Weights of a small GPT-style language model, trained from scratch on English Wikipedia.
Size: width 640, 10 heads of 64, vocabulary 10273.
Each number is 500 + 25 x the weight over its row's rms, rounded and kept within 0 to 999. Layers, rows and columns count from 0. Numbers have three digits each. The size before them is the row's rms in percent of the matrix's.

# up: layer 4 MLP up, 3840x640, rms 0.0165, rows 1114-1124, columns 512-639
# down: layer 4 MLP down (transposed), 3840x640, rms 0.00811, rows 1114-1123, columns 512-639
up1114 099:516523514481513496489496474505514489497526476534537511469511451491484502506518488527488547561477530562475493490503506483509519507474510527492487454509515507466493545508442451495490477538520506493516494504500465496487491507545401481538461555486448519495482492521500519525513533497497446497503520499551500489507537496472497507489500512515534492506502498510499482506547527517492516509470
down1114 098:478499516505492497502490519496503500458488483510470494468523480517464528510468470482448518508468527514498484517483538543502476502486490506502518509460538463520481496530502550481507547490458510462441486512476483480509473514522547507464475520486481535516438534473510529430513528529525521503511510508506531519517510488497476475468506488491504517489507474512511467545491512500510497550466
up1115 096:510497511472488515525475502519515497528517498489504536496508532495507527482546495486501505544471515492483468505498511545504530475505519492515461497545541469538476498446481481481537549497486488543496479492496516483453469516487481536556525485499548483529471479528496470485491534490515490507517531507494472440540464464477481496502517481484470498483510510508493520469498504476515475509491
down1115 102:514470515508544476475442543442530505505500528493485512478535496502498511495478490522526525463499494468449511491497449502532486498521543507485501506466501481499498475520506511500466523521518496510491468535515501488514521470508479518497508487479475568483472504517498504510466501484458508485548529503515463477491488490499487535515467491485501503544491510526477475505495515477501490498479
up1116 100:511475482497447543488515505514512496472473543551522502463475487470535482514507486509511473510516535542498478474542524508504462507469525488536474467552497517479501519539528505487513532470522488450491540508489475545472500500496498486509511496502570509498508492503514451513532516509501528475489468454542505508495547514501523471548486476522523524505520466531503527464465527467501479486477
down1116 104:540437534497525525521474495478497510498497515487519517489483514498502499499510478512526496493494499498508536478528486459502502534518488487529508546483492512517496514473465538522481579485516522475516528510530491462492485497505509451553540516489500493474528501529491494557488508489499503540473490469499508505510504475483489549548508503494493477500492514492503470535515489455520497531547
up1117 101:492476498497497504497486463532511465509479457518501492481486501524528520496483493503513502485494533472479483501500465492545474557496487487474490457494475542478503474511563530468505475527484536473479454470503538514477494504507533534547506497517550494501501523525499524482482503500459513546466475494520526505532488481503487531490508517515482473497487512485454512524453469523526496499508
down1117 101:480510483529504510547492545511488500490514512483500462530542508498514492507505484474484464463487510477543455486502472491482489499514489507487527508533474479525481531478477559495497502558499514498505494552527489542520499497521521522509485500494520505526516483518457514528507508468538510494486499486510491523489503497540526462525493479517504462466536533519495497524490447524528447516496
up1118 098:480498471550546534489476525517520485538501568523481522516469481540522461510487528458471557503524485534545496519535480480527503531488452498511507456475548494492477468526527495521489471477463501509509501483519503496460528586570536497472493529522494473479533513522516530509528500451504523507539504497503528475504518499481513508480482498483457487485538496513503547463514498480520487489449
down1118 101:468487534519501528523473531501480497480484534526527512458492522484518518479524475511459491489516517530484497498523514474479490541510455547529527498545520505462493523520477491469462535485459512540526502485505510508491523522497495474539479517473469483483498526542501544496465465512473500446507483463487477504540500509529509487486483494498472480518517480463483465503512510530491504523567
up1119 096:487511491494498522480501491503482497517521491480474519455496506509498541453495485445487529513515501551516542525488483513496467499519541512495508514476515478491518524528476490503510521471483517529508504490475488475491504489502487484503471518553497522517507467450508501501481472510472482463502497540508480506506504502519460528497478483499514510476433503477466513467461471505499481508523
down1119 109:501504484499493528512480494525525456488503492476516547476513526486481517532531515499491505508479439490487476517489485464451489494508529471493485472455502521505491506521487477509492497498468535514449482566477463483536476530513567518480507515541497501492490447471538471484535512543516470500542562463448513489499508485465499534499505489472486503491518472485492521497508484481501516505504
up1120 096:504490509511511468477500491489488526521488475565484478477512493527505511545520478500485474504500569527504518525466498468522516491476472523522513530482517435471485519527494473495514491535456514497521465473473547475506459516512498450507503490492494522446496501489541473539497473530495460485487513547446527446483492518497550462499514545512489507509494490509491481460530520497518518501452
down1120 099:513512433444518441527458500492523506497528435499462470487533467538520533453499477526527510536523508486517482445506474507518486505482531488528477490490476475486486485480519511542504495525520515498517506565487505524486495492520510489471486483484518486499472535441506522501494505472471479464470515469475487515498451498515509482501520468527498492534490519516480490492517487510489524485529
up1121 096:471490520510540519491513511500505477514474474531497448480536505523491478516475523530492466521482521486522460516435504476498520465509460524484495565482536508499509488534507526556528479503532530518513458517497538438501454462499502455496494541452495519480471462496510485515486469533522534448488543530488503481465472507487508515478513453485488510516472471534506476531493520488468519512546
down1121 094:488512552513468509510499500486498497485537506504483514501515513507458512479527508486472580495476478522542485478534513550495452464536560518494500488509516522500461515488508493492504490509501524491521481513486523491477555469479502509497510530500489512498497525464506469505579528461501523516488505480503476439488475508502557494485491497501528484576509478464515484455512508491532497498484
up1122 102:499487488507509503475547471487524513472527506506540493513466428540496523504518467533464513519467519476456511509521474501546529493490499541450499473521477494472483512505476489483505496454516512527495513477485463498506494521511512523531512523530505508515482487487477518552491508496474511449562496487480456491515463520486491503547542548503472529488521483495504490538526506535489490473498
down1122 101:486490491542522482510536484488505477510516517527530491516471477540536525505494486523518490492535516494478472507513474511499486504532494502533543462489523494495480515523462508486481518518504532525509483498473520491559510476493490514499520479503506516489494486506468514504454490463441500519534538491548473528475499539438518531485472529471461525487526491514490519525488518494513521499522
up1123 100:527499463510483524513550476526522503525432492524527491513506500507538484522502519485457505496501447499514477501528509526459541446547519514489532502508478533493521468498524497491527471530516525490543498497507484509422509510474513516521486477474500460477487493487466502490492506519510496477484524496491477483533472545484471517463460535471474532547486488535463510488512473542530462492486
down1123 100:498536481483442476488526489475487503492506524493510494512464507492524492481464473508471457506558484473516506486519536483537511473487505525509563485549457499504478506515453529475526486548541504512535517486478513486459519468577489495531527494510460489485487492490581501526521500484529496504530481480478546524483490498481534473460523505531497526504464526507490515501519523474511560564551
up1124 101:508477501523502518502479488501487483459501502522512524478575477531545487515532480466561463510531465517472487518553499517498502543485483495510510493466523500493494461509531498508534484517530492535528478508488477498504489468489501458444485484551504533508458487466482564525525517482507499497488464506512494453506534529476499501518515472500489511492468518519487517488544524480543544508533